Each number is 500 + 50 x the weight over its row's rms, rounded and kept within 0 to 999. Layers, rows and columns count from 0. Numbers have three digits each. The size before them is the row's rms in percent of the matrix's.

# layer 10 attention query, 256x256, rms 0.0526, rows 212-255, columns 0-255
095:568481600517595299470589573594535524509480560383528539500481495509517469436401513585565521551515484529498469485483532602538469408479484529480480520474525447533533499514540457538507534432534522488491491488455582507496530516503455505626478503467418616483473464579501509563560466502446474439495466450538494429509566465640514493520492574474455495556459450596495497502458471635523469480517460445527530519449507500394590465445428496534487464513494554493509505494510530452455497500506524559452546506445530593560505546566516555572577480557436495486520465555533526490397502534488524530580567444465517570494495538564518541463576471530389525505432557504547501500546512454412424468527568544534424419495502468414454566439469535577497464551479486523507488470483520455553487419610626
090:487556447496558545567513361498424526482465584481447605552510498460475527534566576569459548503407604561588527474438518520451518464524615559557456490512499476559455506571535432540558616493503543570507517513440500415441508543522462598522544489564497462463424494584491505480568479505479504501469524570478482463501489556457441449451567451552523473579471506504484513540499485517621505545415478469447410419525424463575516465479407469531499500588485493510420498502565459562502547459512460512528578502462588411518542610531452523511538363421533502590591484471533480558500520532555482548437572487545499619478451517541491500508478392581479431512441464500484510438554548498558507517590519507512462539474535451478431467582533446439587468532457567481512506530569442549502441559468459
088:467498572516543524467495580473426462503510548568406445548547473460553463566563542501482510507478524461468525472516516445540416561478524517480463587523431475371432532505569465561441597461496511587444446472578517576457621489468544444563526546461424557465498545499460492566493482484461499530521395553521503499487514531551455554500491526545614569549444523531425536476398435535546552424452513569509519514512522551538447524541533518441488507563471459487576546456631589586540565525487603476531477553547549427553544517427416551508482468593475473566618456500505407512525534530524481439376477505524553486486433371565500565559480449515515467537440471379423585518505516475438527469460492532515428452549510510471445515450449441476498524519569546518459521438536512533541522474585570
095:577518552542462470519558468538540424435529489500555572432573564584570480407520546553503580483540469596554461425431468502430509477547558505470400623467541509397474443560506441511499525493508498547583426370491492508506458438474483548550475510523546497573493479588529479471541418486445522532493442445534542439434467528491500464500483454465626506586480475499340455508448503491507506489443414552550433479479467467535563524502522573532442488605488543518464526498501485465489415585478491543478471496477545425457481576534521574462529434329430440456454543478522514508565457518450521479473506484579474454470462559538538430427495559601482447492556484532486524465441492439571493538532566569530589548434444482502541489543561408473528466557461560494508522489521592559482412457480443
089:536471498476336597532500448509502515482613568544488459597475486443481446432514480379537467452471579517509450541475456513559448512519474460504422591525536515509518450452500567546574435490594414428572460525494472381486566420461582473395507510541535472503487438378497505518460502486536523441503466437481549521548544451530552478434473456566556441500543577518566533450595458484456518511469356485530449559428496577432538496474494592443576483532491488480484473450508528524429581606518433449491489487449450542598460465514508489522455561492443522408518591526431493502480373452465395522458472522519566464477515570511539520449560444494399500503519482541497481515479489512512540570471486501484466412510539442499480519511440499460517474465589362537449538487478502485480498536522398
095:493572493520406476519557531488519472367604607436498482505504531451538493484469540379489465484471430421528484543420502495490449511377434467509527557491487459449428461511531478531535455517551347582640460497467453455583540542433465447532531486523449487486558520406551513422494522468543513474600586528426534497543533487552461549429450402553556502490461545551545525383624461457470572447437543484530523510558473501486546510457496443514516564382451577467519476452464490541510508423429461481470460463489520462521540513469502506405496496528572533513535555514399514448437549555459534534526413500469543462548506564516599461470522543441471550509442451497514519508440512473453494571523494503412417368502499422427534451487484515500392417514526507483501549468527562534515489520541584
099:485540445563613514405488582563440564512468435478530438502484507466506551467451506524498615594510533517538592507439492521543563437486542519464463539521526529390482480448536549534451478465498483521548489483443405454402497535464454577475457560567574538383496466521430407611605521470559484409511433460557455450534507554497509552537538514541537590512442528511521427520527471541532524475517466471539522478519423398386538526503436491509509461527549497492497465535498495451552524546559572567481529431515491450468362480551468467499510456595433463463482470518471444459531523512526544553508567532443552495576513536575593529518556501610483551582570534624451587460548484571525530529484462473524535478583540512441477563486416565500395532468512548418467601483551451509437556488505545
090:609506386426468473521442508498431475529514494472505615525465474576492412557529479489512461418384472457455479506542561577509489425523572447552559536554485538414510431492465648506489450487430535429436483450442520652542536569609495542510466506528498477568494491535530418455502462519505467538507494504470562474469426489549507483555581449459480510425496434412480414496417588482500400546457480507500510484528445434566606558504549553471479503407474467584509456474485477435551420459517549523441489483467559610536495437509441493416504424447524463466556581464536553505490514399499516475510436494514503443565553559428472512479466588502470570423614558501580584529483471578500460566491432543443536524490525549505459530521444416444545494508526558567475515495504542553475491510505460
092:574470425560492538442480462546551560511504450503482468501546468534436494501387432485465508516416475519512436519442534436525560550575469479453483408568465575446594554499497486494585488458452502428471568498589450502488524465439599516447520576455411555445407562443473522463502447456542476467453404488447568539539498508469549578560545457490530459440462447497683433459508531455524478533354572415504512642519467526572429537558519468534443505477471485458469507451538459480455531515478581547468592447527492617393505444503475551496408557513448493426501485473469529455436501466449490562498438549440493582449523537572479516595464496497390503492522470542522480474447550479479528490439516476505500525539503592532441550577441449465514534460565487523511473520535458490501524582405570
080:491467492402444567515460574453523513510527486496441461448453464461397586516536438478510483531511511430465532488400557519575493491490569504473467524450510512463469443453421599369486515484508581452527571495510449611538525497586467579505597499417498405508553481476548513505530405490612612484511503592545511543451552476459506420474504453443531446428498541533441515434445489630530447537551500575565475524456478589424389499523414510456573531589480520543518455382517507544521470458506618533507488481461522485567507570587518468477494529451448506439506514510575553506496511458526395480371480451475481456498460497471505538552420466439493478486563582534525507515535517459474508506502487373460468574560488584501522529439577488467444466551546473517499461545462532534478594579521433
089:493493512532596422437663540547460489361508581440480514460470529454635505598434547516507542479468544419526575448475515506526462441472543588586438513490476508529532542451533471497468598530454433561592498504536545366460502487542485501502472488531539483415495444551509484494611563436427486596473536562492529453506488580472495472511511568555532531490461490535508600410459486549423555578414452490469547386437468554423529550594435440587431480511503429579488529486472439458480501492526426506589430461499471480421523492518488422499560508486500454435455581530483464482424446514603497536508530467535521479535456506494519536513505488505414539487480484542462479564461571546509516583502524516498480439493510501460543395488480581517530501414481563366412543502473525468494545488489496
092:509369439492533582522435467490415532539531471568403436567411539529511569488609490527466471511496439559501438461512454551462505575483441462597441560568562421465588531522490447439434486403558551508518529520547502462500388486453440491466467460429492454474451514495504531463432495534436497463461543429484499530482488446501436414480446395510560491523505536491513426480555551481579556561504490482505512485500507531510553539545443506535506656492558571471559458573453457447544473495531477479524542438486478564452479547498527423508501524512511469552453546551503531573544569580549559510537549559451576473549472525421438579518516494522545462519460523574412529565481458502506518477564550511442512466545492612403420518441459445462609434550541465464592526480596575448449643439514479
103:558537430567537470559557500489527487445562487469481600512470546471429566515505476456590497589479561393474569491543434570457578446531443439433464494510578528638606486415479569564431434440593477538469538423419541524473525463468393558495559548483508487559571393448453514526478458490545574380495484450377485430533472500473510555481519484469477556519467578437513444485505390584575455432416426400564456522502542508467440519582464598489504570514446542437539497477532466560480519518436455463382490548476505458489498475484557506528530470519475586424575547418495457566541490449508526554506501558538495539508464435539509556450491488508507454470537521510502547432411474482505418469572555512538571577533541447496525467538481495511565443482441493514476542506475513494525535469502397
101:629544578608469512386472350446499558462542575562517542501481555533460472552515545510577631516507435531513437509484483537372507537524541581503479482462558507557519459562496465488496563534589446601574508550454507492437537497462493523564525559574449475522591458490470533441490475515513484474575562462445497513534541476459413536467482420468564496492489562435419512499585480463557478428506522529368427511557539471574453566530452396585524497485496474475518432493488518540493510520428471502585501416486518473424498578511399504453518467412557472544548557467528485535583414522487490478452483385486478431538464405553462528441518505543591511515437547486511537466549550520474524526492458416527548520475467434499519532492538497505450547541493545514527495501594443498486341471424465
098:503546473553502494530408543457452527535514550481537537567449482464411403455535543573437601535439475457548527496430516538529513516462498545567475464504504500506414532478525483491513552528559513447508515509509416470621461594455546527509570513626522449530434482527413618512459510545460450498483449477470447470492560498570504543494536450411513495473432447522462517558476347515548486529483512496448470475598454431500465480588475462496561469455456531491560482475549515513597512541476464577512442511435523506439399440547523583521478509351435478510584416464581503467531485581588592520458544553522507502437650530509520543495526407559499461498428593537573484492535444477478438493483490534491566513443514487545444557580446476505543578446394456542474412507488420514509607496521470
112:487463571506453444514549473576479604586483580454468484536444551588494542441545467453444516584477462529537516496489584511362445412464475489486492558522433558553539508516477447439518447448480533553420543574492538512540498515510425515565539543552446461443531470474572425466456487543475539501582557490583439471523546517519432520474421546585416552590540575426494575528455511520424460565617509506456473421408544483419420579480530441532439572520603519505565531490533514578551472490454544460481584548589582541514463537542453569584478481506441427538466523547476516481442491558497482472479530530499436456534431483472446445471466496427456482553535543472476518472565486455497588459426427447487483500539501566546459520498539497434525503501492422544517577425527529595384476428487615
107:384444459489468556513472485519496531541432465481509474497541574455578486475564549472485520499520486435576481448498561482522537516531406477432549411430517512487511535565510518554575489509524551491476567457584527488546527422422608476441524528537574445481471536598471556584456544522438449459489447479579513471519417460511511407533442483545525489520508518500553629579509501426435534435498536488514532554458506476536562480530520419424507520475503499394510506562435478434461513500469473594584506536523572631526355471521517516559488476434510499492483376508396524474483568512468375504506626530522486602437556532431462478481544475508512453532514513519549548518426449436493508516517503544489543540428475510414476437476512508493519608524451578573469385382412486512558473479426537
095:632468600413591444404580495548504472502476424501449534365592534584474490522481497556525578437486420510496505552545574476402480466518458557381588532467471565545465463516595515497509554411537475455522483519498417506479516444517553464583450446475458452501446481514471553423560486503410513483516451543505541460441545475536602520507552522528543520534529586535480449477434479466453439475518479498462387598460498559486515557507385493462477435532515435593513497551509466565410469517522493535488519511542535512568565432644484454450519470594453505563471508527514516498490393501467493539498519518441555495633490472556519537528515519515483516422476461469476466526449551512489524506451456475529478498577490509500382636593519477464489524609439498500522532501479516487453504465615509
101:455385538600432443465506475597480513573492395472533477563532513494546517490429437499461548522434447517442498443518502437589494477440516488536464500500487563350619439563640537507446416509400467519505514522518456437436470510537497526594449515458514575469450534600512539483528434467471478520592331487539502532432417505443513496560495539494496532434535418456498462515433496498510514552450527472522612491523562447570496541507442585533514478473590559470434577562464455526509547481517501442465458533582496564517435418410536503524471427482579482500504482446456532491548466501526564434500543538541599569484525457576544548419504502478505532410504524496500471486490430445481531469464553504483421506453499501568511579565508510502513576479435478409469489540509465425457482590591545
107:469456575440503380582476563556488548428498473417546548542515393518564502621500599541457486515458474501528484506452464569492490489521436529469541490488534526587444456507482486445483530445442480559425469442578507554548562479535460570476551516495500463470514541479531523607603545590482526594471614536508440468526522496496488577495532511509532524547504518576510395428541494515469455482526557511532506409382471410599553506507560500475506416545552470498513533526504423433543497569500486412545518482441502445476412567564483503449468564455465529526523531625468466474458575496525440549397478488547529451443575552371376555538469423455458590533476549539531556487534559472626493571519409491437518488538521520541478453522492550429499477544489449528484482554560472474493557470472423
110:376505525429504472560540477482452542460482550576546517468535467454585461452578606580462458500482564539455602466452511449445444493517579477477510553486460557514525436474485413563442403449458486576462489475508557479416533457439497496535472485594448508623506466548554559549461456485434470520521415523525510503596442535486488487467432490538539550551556574440460543619511600488433553550441495538467497521381569433481518446473550445577425495504467457522555398540498500550487521456542509487592556503486452433566432486538517482544570472501538540538505490571501419580584540505448569469505549505601487525554484496498397508550566517441531515494431590427523486483514599488510496404457532542518492437557494584553516465489483589520447508480467512582423448507565498472538375467491481
102:543412488545506525418556577519470470512542496472436459549495460521510523500512594485526553413538563493542512543411554490544555508514501603521511447619474398514509523485497447534548465485607491540524561514508444474464538517573459376539511549472454485468489472523472567507460618413409465432445519612475513515495410528503456502576407596526569501470429476426431524536487459518437537556512507608534498516459528602475448505555439533517502548452550496522527494375489551464506550521480487474535473517595532514508456480495499457482572483435393468479504474545492422574445503418520375575516516451483453530518588463537399451510528448562462467512452453446464469483439501479478456511413526450474560580548551534497411536558453474571527571462478513640548484432450400530517583481502456
095:522486614452523512567577527570422503428555436444507572461491489489536573561523494514478577493538484449516414502610505545421487456539531466479556439498514436437531529472534554478489538499435490535502489488556577537461600488524468566539486531472481346552502454466591562497606441604552453548558512486453513508518519443415490535538534522551482442502498512445551430475501433520479494528538580421461590506584563460547511562479453536546629440597503541603498443502477446436484453461504502460608549508543521461516456543516560518460566536519545590517549586466408557576549450461497432496496446509514476516515464553428507477431499467416495504413509560500589516420468490432502543506495406512478522484524485478529524562442496559438608514551494370521537551533430521392557446521509534
117:444521567522466567594473496514431449539508466560463569447498532496521433670503544511442483452361443481438522479553530521497383522405528485442540474469531550499433550560587522533546515486434473486490497480486582516537471468523583479522475497575436536518521518540473506494505609465495526520462564508463452507570520511518442425528443477529470550582535452475394535520470510426460504340507490531528505543462591511565551498425607575451521530476448436508663455523502492592497495551498471512485456520484493504486406443444543520387513508426463523530489376585482510418446528506501499533522451556446497585481563528497408523451467436487624451406570412460498565446487484533589506459495415425540530544548496479531522430536527500491478547508488499534596521478495501507522483514448536
104:478517430429510520524472538434463522528587445423465435418499528494413400446460450530497362452447560514457579550379505472438503403549545470418556452405442553476499493491504563455607453518476506451466403394538544552538481470597497466542524494550483519444455517461510592440528433496479446500538516455533545560483492484489512515431546454527575520522537540483552535476471579501508481494499565419492535580549509404516484499503460501524529485466559578485485588482548521520583433507430455565505528485476537441467474480446521486557461458522482445536492452485429544499406510558309451528502454519497397404567580502468526525527517489458456543577537445514501545487469441509458475499418404568532569606443546463485519539524522519444464517527483518546522479473406526502364513579434508
116:478494417359459541550523439516513588570501517476426530528583525493518517490504566426519420524496524421523532457504502454539559527488516463543532488464545439496460444491354553576554479590501504476475523546517451461463553560521593546521488462527545501503387537437483521461455525532461498425552538468433530475494543444507504397433520475540500461495524589595538600507448559507515514595442489572432475493506431533562401432474500484483577533511490458495455507495517526508458549411484486493416483572460562518575425480482570543540479434487555641522504454520437481500501422438435457491523588416434483437494500514445481506445532447429466530549450590370490502579453543359519464510567497577504418511421473511449478446520461566540512462494488457480542384489409494543484518469451417
115:526569444399492575527486509447496487496570457422601550489504515606423558412458541509519524471448447497403468539485490585439548487528479503446563482491532545521532486492575619412529562477550535353557489447452513445514541474476600519528527534533551492532581422488541504422455487485454536499551548464536504565494486404533623472531416397521458601546489433384548531520461418521523436515565524509545461453537526571467528459514509538539543534390484523437526435567449450537465433615482571550442506430503473473542475384505550491497515494493515501500541513473476545588482525559493542480400480476400456497506510519423406492514590474438547428537479556556551571458460489580560456526483468480505567460458546586450541519433514462564534573442477465565521484438500517528481482485531466
121:497602483486481601487502595524493425495519437476556551548435500516544532658465517441501464464512511427427406537562604508509479471564503467529468462504495523488503608425455447479436532505559521511406532334497503531502566491623476492427580406582500539456476437518557555441465416548523476477488535531522493524500493466534537582559465536451468551410543543451552505474513477573479507562546424481510536533450496427509481471462547507405485512426482486452501528476505522392483496544496640513520474547576519480462547508538600519494485528486396456466604452545433431596435430485559485559488498469465498465543483522424416471560565440492551469441545594368559521479408476519554485470461485514605570466468472495511539501508501418490497578428484433501481487507480516517529521503464519
126:528551475355549550554496435556434516450403432433496440543474411463383545474496524525521485528425569578444563471483464528513502537521466491493415532524466509435587532517443452445426510484525465521388513478485503584589499524483558477590506475501448555494549460482548498401529538481480503580482453571493529542460475530491532509542466471464442499507517575469525493534583525499511431537524472525408526489517460465575506500590551474614529512539542516572545517511489491573493540553581591549509602561523417530620465481494425536565423472639509469477478511459522567420513612600482552527437514435514461472529636454590556525580555598492411472502421503507485536465513424438492519494527531455491416491523489536475484633513447488515518482491451529482523425570546472552502457513481492
122:474543554506542571529486522494479519450560487549541513553592512592452558551546592495545446475493433434555394513520526404566424477534572595536553511521478538490481483504546504461610463422480542379473506521497543464639460500500535490484594530503436495517517508577543544431522441416577492517425544524530514616517551526462568503491460484452486471501464517493556490547504476505551432507512432410525619440547511514532528568494492508567487538402528446458513541412519381476544524538491554430499497431579503637453416473494543523478466518362540521494413560502420508453486473479645529513453491586427500481488549481547499545520545415439479507500508467559548538457482536456526540431495523470426575496514429523505429422459471490498521513419579497458564422453544561499475494504446573
111:405429554511501580501485533467524531429485469574557503471506500541510610520527515496536489379537451589428519519450460442567444413529439503571429553514394426620444461438557498448506519553552484449469529431569510489509444521416568505510500556504586507506552489524504529455534472493467504532555444462501433538559566502520456470447485498414573515644532400626403454545514537523457534576434466544556459583520562503452522457528428468478539533476529619474508499602524452509534505441515403542513488542456517401455505460473597468496484434529569540501494518447496509416456581520509533496457461455512469481482528612466507545552432541486426478456473519550494506471432422533591461536498563585552496475446514507529505459414568501387483537524502568561455476458567558433547533441504498
114:506566566446467496580607543611666413544529503483549525484579572568467532494471506482585499498546445460434537478443449407566526571515459513529505434500484509506523512541562446453496567599489609473570532514431519456604432521624484458394525487416436463587471586454478568471471434395583486585509407575521514496498430489555559431477484428523461437442544504490478486431523437487488521447472449487495517517450524516511541463534534505587515519506411508569528496456507561476467511487507549593450481446506450584497486523610626488474416553392534473485478553524505479472426462475445509470545439524535507533469532448474578547459508554586439489537466525522504463493539494414507482451509561354505503517497511487553486540502507420448572489516477517453469470522541505548571507503454485
113:441555394493436591440504384510560521617518491457439457498500487579563515498447528488574547487563435559553500477442507504449487522524503508440527437517481397467457474514434501519531480490536527469512561610456540516437458532421590604470541522569395460471467557538443441629466523562436517414474562477489466497613491492491532528464538518557563520494540560453529415454589494550504483513493367561552414498525512511440529549539490452534435495583538517473568532481373554507416530608564499495520488488462463545527431505448507481502502517474438542449510484465536502552483486524459539560464594540453513534414470548506447559550516522573523503551420385504405503485557477510477454517508495448562567465451435457495490380464572547442552428514543570486480491441444400440450499470511517
107:564490330521592475483534433580434513491472455518479544462504482429454560469531507534420461490467513518543512554432535451545464484492553483525527551500523527396438515520556566518547501410534493498560598411468413431465477434492525464516474497487480464518478511512475573427549462467456544465607503554572509483536537478528509460463359488493511450410475404500470523519465558526498561520438458555529476499474526521531510441519468548599513490519586488498465404474493555454439453468479584454547480505608453484452427520471535515404553474489485465451457511432555497583583513456568446489552510362475604507453425440564521393593535504531478498534440460425420475462408447511371463491430509512521525487527461532435540576403550553475483594477513552455493497471624482549465539502512504
116:531522448433442540623428632453475572485507584509611459585480497459519444471490533453501497486546485496594492430542496523524475514368478519486507450584394492443490494465508471505484495510540542557397563479441455457575564508498392526537463505592466513534535493562559446492505411510500480431493524557534400445416487520544386515604547475552562361456501457414464522520539516556530522494561443483498481501419539513459554440475434487504565455468465452506497535434438419452452511531487517415567458502648558482586487491519427495477505455528525620483504470527402489507556501475464445489522432453498497493504458499496416513488523575421506542507457482497520425540476427476502534542547487545470475563498568554517555377502538519537463519503456490469526573488550435504390457412562451
116:492416470518563516544461450500549413526441519519509589496459515488533505421579503429564461483462566525555479482631405514518514406483483454466492522420513402512563466454488507537495333475585521418444522569474493484506462479520519482521506500452467445562526490433547565468444540474493495533515510443610521435511505436568515467483426513482423447505496537480542550494521386639481519593525537502417542536427529534450477588504426495474518578525513520446535505517568487565492441469500499507428555586509417502604556486523507451535572477577539566550400524417549544478494413475472477553494483523513424555537504470521528443379410571499454473442546513474534489548471479475450438530463466389420546558531375453536489488536573471575491481497484488523539521521409487479441602444474553
111:424484549473448534481470596539466542474484371620474387527442530453512568463425523442524441587559513506573472489506396492543508549562566468512510517472495475535573513461527493467465477485487577396441531463543500500522490484535474523492614579525502524456499454600470554433456494453514535412540438486520555402461516473523542414497472585471549450610444551507498504592481544519465506537512449442505524461465448509526422424461455605582443494549526545490518475503570470447483463455559516462540491485477535510535491390504491536567471543424482602501510566513481497382479578441427431545530537398471580509521556539546474392478525489498496507555532559509537505611476431564441481508473527472544458519519431401431521554471441476582437480555427469526509437414574449460549462483433415
108:517429498409545500400451501594530548537480455549476443518419432434444450436491524487565477506513494531365478542587520493425439517488515464594533513506540491591433538492457482475506532565547494434409554515408457501466495531542514471505540459528441476491456538476481440490504579537533591487523479610405606544433471454447603437503510591452479496456547494465532628512454522526377503596515566459482447433505466560502353417492465520478581464478490484503547536455517536598469477459543496525548463507449505573518486474454480546550547499553534588515460505482520602508426485416569442462457487491496445455484495443495547396542439503460499545473497540515444475490417555531456417567482401470478517537581464540556487514420515516513525547442550541464406489556495427442508537485447392
118:440566537520574537559500487592567502539523469611466495476560460551471499541545477465405485535477632394629503495503507483550552509502497513429537520481568507500510543541558530514558440503608589448545459370526440525496417517522554474399466495503533483522523510592488565437443599511511457495375528413497467567464455577515564434470608427464507477517459467545530536501440438403553442467499537446522503520524430528452458486449481473449512501501464436549454508512540470491416486515494470551487457469493448435499496458401497451482521484519521555453448483536445514494427425429499483526471448481510366514597421546360402603525514482513528402578534417507486515448501509528548410519558434468491489514466498480464460404535496490470467561478492460495508551529505581452507555430514591
106:548529394492494519567573470454572516495542440420496464495546494594487583540520434538481425591519556418493494585402473502536544411602488549619525564496463530535481458580540451470466521477435456450476604527565454536637488530450404471419588566491527454555518468489543482615463597497464566510481432492512496477498527547578579460509470573585566491495493475580520511517423436595504587551483481572494489526479506375423520478533486453504504489460461491466489557495484481536435546422470523493436501539527458572565502427511499398490521569604517527536455497499481583658452452449474524547518518492491425430527500474537552462521571580535507529507446501487443552475479594395499498528534481521522503486526519545464541458422495503549529475469380512502518467475475455467488502497589479
116:394455625483600443453456573576537538555498468473489515419530556480468549484567454555466495493503515481567529422508511485467491522519505577503600401499538481494532509464578556474551531567474521427475438528507516413557434555587555527476496464438536490505490510547493515481487508618523476475434554529507498485424512576494533496420555420495395409502471552477474441571470337504490616571674447563480537488482579537533533502554469522504525519543506601521544519434515527493462561435525563518524495491545467591437590475547528569515520513459427474444512450477502538555500425513588530522579559581425536513579567556412418456439529512417468510535544466574502488570465487455485571519450414475461516461516482496499420451497546540459560546516560449486538467522459536521452535547556498
114:493532483525570430558565624577533554487512458433516472516532589448488533617467599446419550552578529485445497470506547544445443486446524404533466465561469424456445509554476484479471507553449483446468459417441552484444574554472399518392557459481499472558519531574520578469524488594528559502496570483544485472432511533448512549549526570556513468486583547533454581500572433558491511558557588420511486411499523430438471512436421454564494508554519510477546433574434483550551460502405522430561475447489515480497543459521468569578545498492524539583484490487454496535474454504568546473510463497462559554551567484500531523457529545522563513573471519412594386504480528450463539432519471598390452457521469618567571427492394572594527463460495464516476475489506510445466485471517515
112:410590485504517599527512426452580410625489538534608432402479464486508485562463489560463492501601466379550473510469550416496530548420535483516426421554575508488531513419510562531495435624442585444488512520544514434531557430484526525508477516453395539490397451537459586470458440604523527459514517446464530502438533438507468548541538487468550460530470535525545530558489492501395608410485575544500501503417454432585516441510547460504509429523473476447536545489478471476482491548492530514594548491461534528533478553521578497566512471503461477496545491575525470471471484441538469485497537562536475514517416594531394537544453552459483413587594511474576439472531545413436531434499444461506498535522489508570509454502542430578501470510506462541449353537497441489568489482493526
113:461517391541535567513513476499578493507456573464450453467624489456508455511487466449510509505516504564465495417530474479429488526484510530544513454564516504441416487533523434494529481443511503425515548348447447519562437418512479398503546502476490467516519498463466545420517493495494450518533493483452526536571482480519575430499532446488538558433546498614516507427512473521534497478458510371571573584433580525566472408517496513455569503577583542490497517428482492554465599455458609469409505479508467437549539531513550527448491529439526397462531546442506550543560528508444536494531485422466485591427545518481514507437538641537555499454597446510503512438442517458445463392542476601562521493382560523527550507634507510493499495552499505555505576507366561499541450601487529